From a checkpoint of a small transformer trained on Wikipedia: a variant of Muon for these matrices.
Each number is 500 + 25 x the weight over its row's rms, rounded and kept within 0 to 999. Layers, rows and columns count from 0. Numbers have three digits each. The size before them is the row's rms in percent of the matrix's.

# layer 5 MLP down (transposed), 3072x768, rms 0.214, rows 2647-2680, columns 384-479
102:542532500466483504483564508495502462497424472509481454475521509527499545470514520525538487480518523496483483504455496484475501464492544462494496499476507472486503521513511491497538474501460495487483509521513493500534507509497500472527503507505461518509527516519504528531516484438510480476
102:483481448512503525480507510480498529517514488520560521474495513516471502479518466493519531522516489478480469505488512479452498503475513464459507475479505475473532514520500498477480541464482495498517502527499501518517502499486492519518516527492474521582454499478516529474511519494529469518
090:522504537487515494493479510464479495504497517511507498506485530534501497522452549478500516450489455475500555506529518511520472500523463504497478517504438489472559521470502467492503519493488481475503508475473509498498461513439494482512526504460475478549524513527539488490493490507470521447
099:528533505520486541511505430489532530509500507483453519547489549483501474535507476513477543554479484530500472536479550514484484506500492511509454466493482479449500519506478473549509501507462482463513503488493491471533543467474498484505511491487521488487464533534499508495503510495483501545
101:540500468536486452482509504525528540473493511470498502527487518448531512527524459502467493540524510507517494461481522480480558509470523536526497528520451497489490506513516500513495497500458496497490467495498541506519489500515517469500515487441471472480429483512486490508449522483496503504
087:534515512509461529519514502498449508514502493545517487510469455476507511459473507495504505482507462450511489530465519528496495537468508478456508456478486483490517485468481473500486491499508521492513411520467466518491502511509486496503518544454469464505531502513503514471466501531542491553
104:495497509458498529533509504503512507514478476513540477521519512560479543486519488480507466485442505546500516509507473521511500500493485531483495479442471494468542496547523526478487505486472506481492552497464531459517454464544480485480496493508477504488522493478493529487493494489496510494
107:542497529471527501510544493488501495541490502499495519511524475521491498484468465528516481543511533485499472502576528486472496467496457493509495520526484474480493499481462514481530573488545488497502575504495486508486503505453486468453502511493498504526463449503530507451510512550487474525
100:507512537500497498509462502523509460514553489515493520459543476504484473563510501525496496521471508493480519494535475496509494498464543498456440458531543538484471497502506457491519521550543501521511505508480510500536514531531487502497464488485447469554487513526492536486512533498504551541
097:430523521495469468478521550486506498493491524469500485502500511513502485517472496555489560505541510512475470494531518502501514470474531509524474468506515487503493469474568470513473476507496469517487467505544516510478491469472494520503496521506493495537500526514520520487535507494526464478
101:477503436468490482485476499518486529512529510491504488563535519439503464525484551507503506501485439485496520559476481488528491533512470515462500444486509521478537541502523550475518499499504500480518487497489515503488537498461471478525485496473478482493500463490501444496497493505480525532
113:502456508452471507485528456546502492507529500466479484514533516515487478478476491500519530480484483506518483478505474490513525494484504525487515494503465542482497483464496478475510484511498489489499473521485493491469512506549490480462504480463468473491550508503484537464490499506483507457
104:499470454539518562474468521466478530528517478509425497509482493462490497499517477553482475499494484500541519479513501514474490492507465496516498525478490540473510464504530477523463504482485461483483513517543503460501531478507546517502506515479486521531512511474507482445471554533531496523
096:513542496486485440507515534531477518510508501520504517515491523442502500548509506421503491505497447481479489460502466462510469514540493470492507499529537549481531482489510498542487481461476493514511483514497497487537503502518539504488527532496519471508517496513444507547532482487479475480
107:518475519474477495503482541499514508533537510509509486506520501461503494467494509526503534523458505525510485508505492495485493505484456493495499495513489466495526494512467531523460513439515500458517512484540534456496480477550509566518507501551515450498502549509536515505529478527475508511
084:502514490516444527493507457477526508508531518514521513522505523516485499537514518555520514559517522507522495510493500507522524479481513501473489501491517513497498467521487490457499504498484545521514466499506483496458495443472480495462507534542468429495481526470506462507485500501553513485
111:485508567520537495548501458527500523459509481480474488508504468511508529546506504496495510457548479510521463540524478532478497470428488522502471483488525489466456535468489502461500502470518509478494502474503462497526539500477491473501515448538526421530451465527453504522502508520539461518
079:465485524489502501483465478549472568503499537514535499487462499523486499508503569501502497493480438544442488487497475550438491484469499511502511543486494509525471528500531504534503506477498518504534478501511501466480465498471480532507493500494493500531516511512433548511491509508478486507
104:497544456489549491493511438505505445470477507489452475508490503517521467456527475506519514480488493459504476498494525447497475510487516504517491500479469467513527495551467501465517468483500520475513514552520521491551502432456519484453509509520517531497468509522507484490495500468475462486
116:509477465476489500522521476498519515508510525537510497487501507512516473510501523516482502473511495469513440514476501536476447481509503490502463505492529536478498504497510480552480458497462483478484467488537520502442460482537472525469496495540532475546492490528491506499513513482539512498
103:512495478521468473510521483484474489527530522453542514508541525490528495522488461475510500496501496508542497491503469519492498525523493483527536479504500477476502449487567499531456492480541502501559486526485556541526488493476472493466497527495521498527523500507510492532505515514488502477
056:521479476538515474506512544494528514520500496475532526449458525497474490492527482514473543496538530494515500477498473496552511463486450516478519507472526524529510493545484482502508524531481479508481561532470502524511524517511488479532482470515515524533486479460515465494491488544541481486
105:466511469511503465509490490485455554508483439520477519509492514501509446550465481503480520527506506421481551493506494501490481503491495557547500473451528492496486481477471504519484502481484479541515460524510536508482515509465479524448460488553499481503489515514487483501483517492508493493
107:530492474516495477502496489511517503503522531502453474451512540470519469446489469541472453453460522486502535482508484477492486555528516519495510547472540522462498470516506521496460480507460544528440456490504448492491514505514501492521511497467529445515483515465508471528513461538478503479
103:462444520464486483480509497478475489489528522467469517427481454491485485528492477500457548507483460500493461515524509509520441487517507509494494470468470500505502515504511532504462469489527519509487505469448512562510490502487451486481479498528473478498496499505473517496505487494486500551
100:475479498489451531493503493491539523493510530523490495482491532502438482466505521504497525514544526550522523510501470501479526522532496515465484498506528501481517515537484516472435500490529484458494485479524455541507513503519478518502474494511511495489541461504508534526488482510475513482
105:509522504449537505450525511506511527493471505512508490521495477504488446474470481478500533432525490434464518458492473516469518508523525500513459534488469497445472517483472484526499504493570530472486499540489510492503492537520514515537474521509466467495522509468494529494485488500491472483
101:519493510454528491478521487489524478543526515513482507486507459521463524540514489480467508475498463509525540487564468455527480497496513481496480492486482484514482496534509503532480534491505492452471512547506494457510507563494440499509525462505485495522526481517474475506516489509510525443
108:480436515487470521495488488466514501504493453475493478505489456526462538507516500485481540504526489487509505518516485542497511522508480535562487480499528490517493506484481488467493504549473453500517539508477522499505511479522488476494506476492517475495469470471514460500502540479538522519
101:474488520505505523480468503477474493491492469524488493534480460496552516503498512511515520517523534488524486507517493455471468522483503476505497475542522493513523486506481510537454513515479470505472501558522464493536508506474557454532458493498517529488521508507488547507488510512500535505
098:524487506486516501466474531514541485489540451480508494477494522491537513503480499505490472531517500480510455494465430475522514497495476519472514495526493547523535528508502491533467487536511558500505502488508437524497519519494459478495491486500490487517467498465513425506499466514488484529
093:530478475509527502479514475543524457506523536505480492463477504436492452506521498477500463539531522484466466530511456504492517520498483498515502456482506457518493523486474504479489490523500470493505518515495485519501506429494495501544518427470514506499482522502489490490507560497484484514
104:527485445482518493536507486507500511532495560504510484540498482435533554534520508486512489510493527514478489413457510511524513506465522488516463540506452505518519466456481497430500470549540500518462501542470483535510471483531502461439470497523510495493517487553493488519504484526496457513
107:564474506494525510511520511492518461513517492494456523530483530497507519515451470477480519496516481498497500485479511471498449484486473497482477480473549484510495522489495498467456510463468517529476458442543483463466527489503546504503497545491505510459499540489533504518469469496504523503
# layer 5 MLP up, 3072x768, rms 0.105, rows 2648-2681, columns 384-479
100:572557506485486463478483538549500524505491510510496481471519469446497479482482529473500517478459505495515513541538557481486488521507476480451496453491493517498498544534531503447508488476518519548508488515470533502459500549532504526518463507475473492496475457472504516482495506481457554529
094:535532492477501458507498507502534511534430478503481516561519514511503515544515503466504483539457535516504546495538474508478490503470487501448511497501483507478502499483528483542525535488508511504510503476525515496478492509478488500481479510534495513470471535496490532484488513490516504525
098:493512531472519456538510487490547519495509486484534487493484478500473486492541508506525513517525462498475485466515498505477504478510530461507504491539537497524523499494496451508518461477508516487485496443499508506497480493502458502463478484491484485462523464503488473515522499504521486500
101:526481495524504524472523523524508494494468448510523479481508497498465476515472485522491505511515517514507490481493484501503501512488514500479483530494571486508482495525489507513488519535473508495512479496506481499496511452451500461521496493465530485500462506528479474461494500485490506496
088:483490523524492473565503523481461499516468479498492486528492525467492502431482497523532491509518502500524483488445519495463497518483484507492498530444523512499538472499520530493499474448494509522513484470535451509511472546544507509500505514499514548522524439497502560450543507506556534487
105:501496475536480493490483442472507498517545492463464476479517544507446530543496475454485476541513509541463524479524479487491517498492481497482529500474536475508504478538522524467518503517514461492519464506482477520574459533458494518460491502512474518516517488476532501549519502526477545502
102:468494499507507510505472501498461481513505528468488532509494522524472473476475487486535543444541500521538504453518547467524495528486476507476471501502482548496526499464509513502516546516462476468462550475484482504511477504471520504499466497466500526520555490530514491487513499525545542535
094:512488512500485541446506479449509499502487511451502496528543496503480519508488517504524471515504508466495500445508483487527447496519487472532501490456510490494480469492519496544506464495503480545526483483477504523485520479505489489503537460490512508478551500455467478477475556529517527490
091:526512516531525574470531502519505526499472509484482495498513495524496502511505478516432510478487489511490533501490465523518501468495474504496525488507533512536568508543504494540465447510482499510491525487480540491548456475514481547499469494506468489514495518471506468543526491490534512479
102:497500529521514523442518517481555545487473479491451485499457447445528475494477512504501526477470504487499489530507515479515509521518516491489506508468510528477505528523511512500508511523516533513483497470497475511486506537479504517508508507457487504468499472483527534478492472473476519481
116:503523508473541536525533506511479521531512518463496491545527519488523494536494518477500445484469530539494499522453495535510508465485471498479498531494530508465507490531484573456509511546514452520494504463457511500496498492502507559584557532505489489543491519476484531531506525471473490489
107:503488518498510504527541466510570502509502471510463470495534485488495491498480532531562498489495466473512498514471517454492518536492492476464502516499531510488499492492501510495499509510421536503532488559511500470471492503471504515536493527484490537499496502530489517515502506484504518473
097:490489476474485455515536547504465504494465485486535493508524538522530523502478475541461466543534500482510471510486446496495463545503488479535505518517489497485495484501507498481504482498517538473423543485449517488469514482492491527509458452512496476500516467483505502443476503539458463469
107:529491508527494487476482518505488498519515501508503512486454531513533473536476524497494587457493571516493470483492484500493499520480509544519499452506509503513483500474519544448525506503501476545541510493475491488506518528492467509477505507509492525519519466498487522534513468487499502498
087:482452521493542482484496487478518555566493497528471484469490476496490480539511536493545511505465509471526483453507511483503521496490502466477507500522510493497507521487534494497517514566475497492489529531489496502476439470529497515516519484433477494508492510487501500537512461509477480515
119:459471522508523524548493447458487505481492490565484515518485529504548517486513549527499515499550469512552491490511467510460458499487478469507505496486503474507498509525525527523482467496541474505541535490501491516508494466466504444509504506552576439517533495507472475528538505464507545499
107:487508488498499458535499488482502463547512492515556475489499522442490494531532514495513491469495513529487526495494478501508517534480488490489491485496502497485479468538445511476498516495482438540504475508519521507497507502513507531514443504554496491505508487489510450495500488488526526477
112:482492512503487540503499495522522515518544504524528497507517491500520520513526503521491484511488448538514486508483482437574500504472546463488505498494501448489488483534469482507511511547499503471502520518497489491484494500481452517519517498449498498528492514486555461563523496487475505504
111:515530521482471487530517528538516561534484500514499506488449528471487505489496488515525498489508489534486471471512513503474536493500506481523501503492515502521482487504477494529467513483513478458529507523496473459509505494511522500500503515479518525611473496493496481508481536507527539458
099:514447454545513512475516458500506460509496531471504459471480529516496460489506496483522487491516540481518513501518503497473472539510498509494488497497509506502524485506522483497503506484479482522513484483457493516498510522524502507520518497498513506545479467518515496533510506535503464528
057:462517520489502525484481490515517473498553490478492507509537487469507482480511506474494470545459471483506540521504525556470462516525534502522498547509445489546503478500486492510522458478505493469473531473473532520517458526510485483446536511483449508549503484494474496500489455488511509498
105:506481480518482494516478483491518576516490490463488467505466526523505535480504514455517541497519447434500488470461526491534488541457525555501492494477477484506476496497564463485488468495439518488508547520509500563510484505490507480535479524533460484514474529510510492492462537463497522495
101:542532485516519478533507507506524503509470508495478457469505549465520515502494449539463519504526520501515475498444518492517474523530521521467496452470483501441550503489493480543525487498495516504521496504526465532522462515495488513493457474458514495498495473454508513510481514472530502477
102:502549527477493492518524483512507481493491515534489522498435548499513473449458502521515491511526497490484534499520502517494517499457490462515509487504490529501522516564501471463498479499441506520511518483464487526472462446489528480514494484498484448515554504509479492509545540512492505522
096:491474488492518539538486503531501532521465504534538485516463487509484508504451505563522498487477536527522507460496447454534507514515545527512502513494509519509497479520515489501566507462480521496486492542490499490546505544460449502500499501474493433516509484541538506471492535524452543529
110:505477516536480519518465483481467511561545482482500492497478495507449542435515502511522520511502482474476492509491521464488508457498516497498477500502486506507507521493522496531564457487502452462557493505511501532533498507466530466492487497477474528488516510498533484474476489496504475505
099:504488504501528493454501483528463521492484508483511485493518507486500541488499478486489491470512496508485476546505481503537538511438444509509470515523516550494488502500493492512492495561510452526498494522499549503507541491543499509522435501490494508547535505514502531530533516505480532408
107:534424511537512495476569524509502498492551484510458504528510529523525532519506524517549517523479506509470463479523467497490481490538521464494548500521528499545493495482492498496513519505504477525504494519524475453485505461495464504447513500489471502514465505502525521430531504519534502418
099:481518484449488530530488537480514500494497543505525557459473507476523480496473489532491458461529534497491504456533518524480462555527497555519519459436477496460456550506493509518510494474539477498474504500553545546561494561471491521500527473533533503495451518534525492495533492490518547516
091:458484499475491509465454477480487470542524528487491490550497494484483548484503473519498466502509467530502498491536494468492469484486494513490513465468513523503527522466502525471531458511468489505557535554493495545518454471529461509494510486512442481434467483510523510542482464464495515498
092:518465486513514499489507483537545462483526498517478518513490515515470499550535499478492501523533502523528456469493460529494498503485545498468524477487496448500513532516488460487519574550480520449530525456501513492504477560458475476499481461468449472497510422480489501535482501477495470522
103:500477457458469519565494515491485486549502512497455461535527554518493499534553455467504534488527487500541485495460487523510483513516495494490494507476503520471535466509511484497480481492451499516498482475503461507486511505478538499508520440540517456468509439480473517508570507491496479556
109:514537504475534476523489488501539484499501525497485467483496473481507507505485471481483602539514521474493523471458502469495569518460502475535475521480499484491487466546469465502498491461449521498493476465498471468512521467499479543499524461512469507527490447502480526488460519494488435463
086:517539492468455474487493547462537472510524485498520474476519470478477490482493544484542493498489463475488491456498510508493528508519519514513508485460513533561476508514494495436469503474478503489506485449448503516490494509504482487499512500518513507502517514547485473480511472521497496539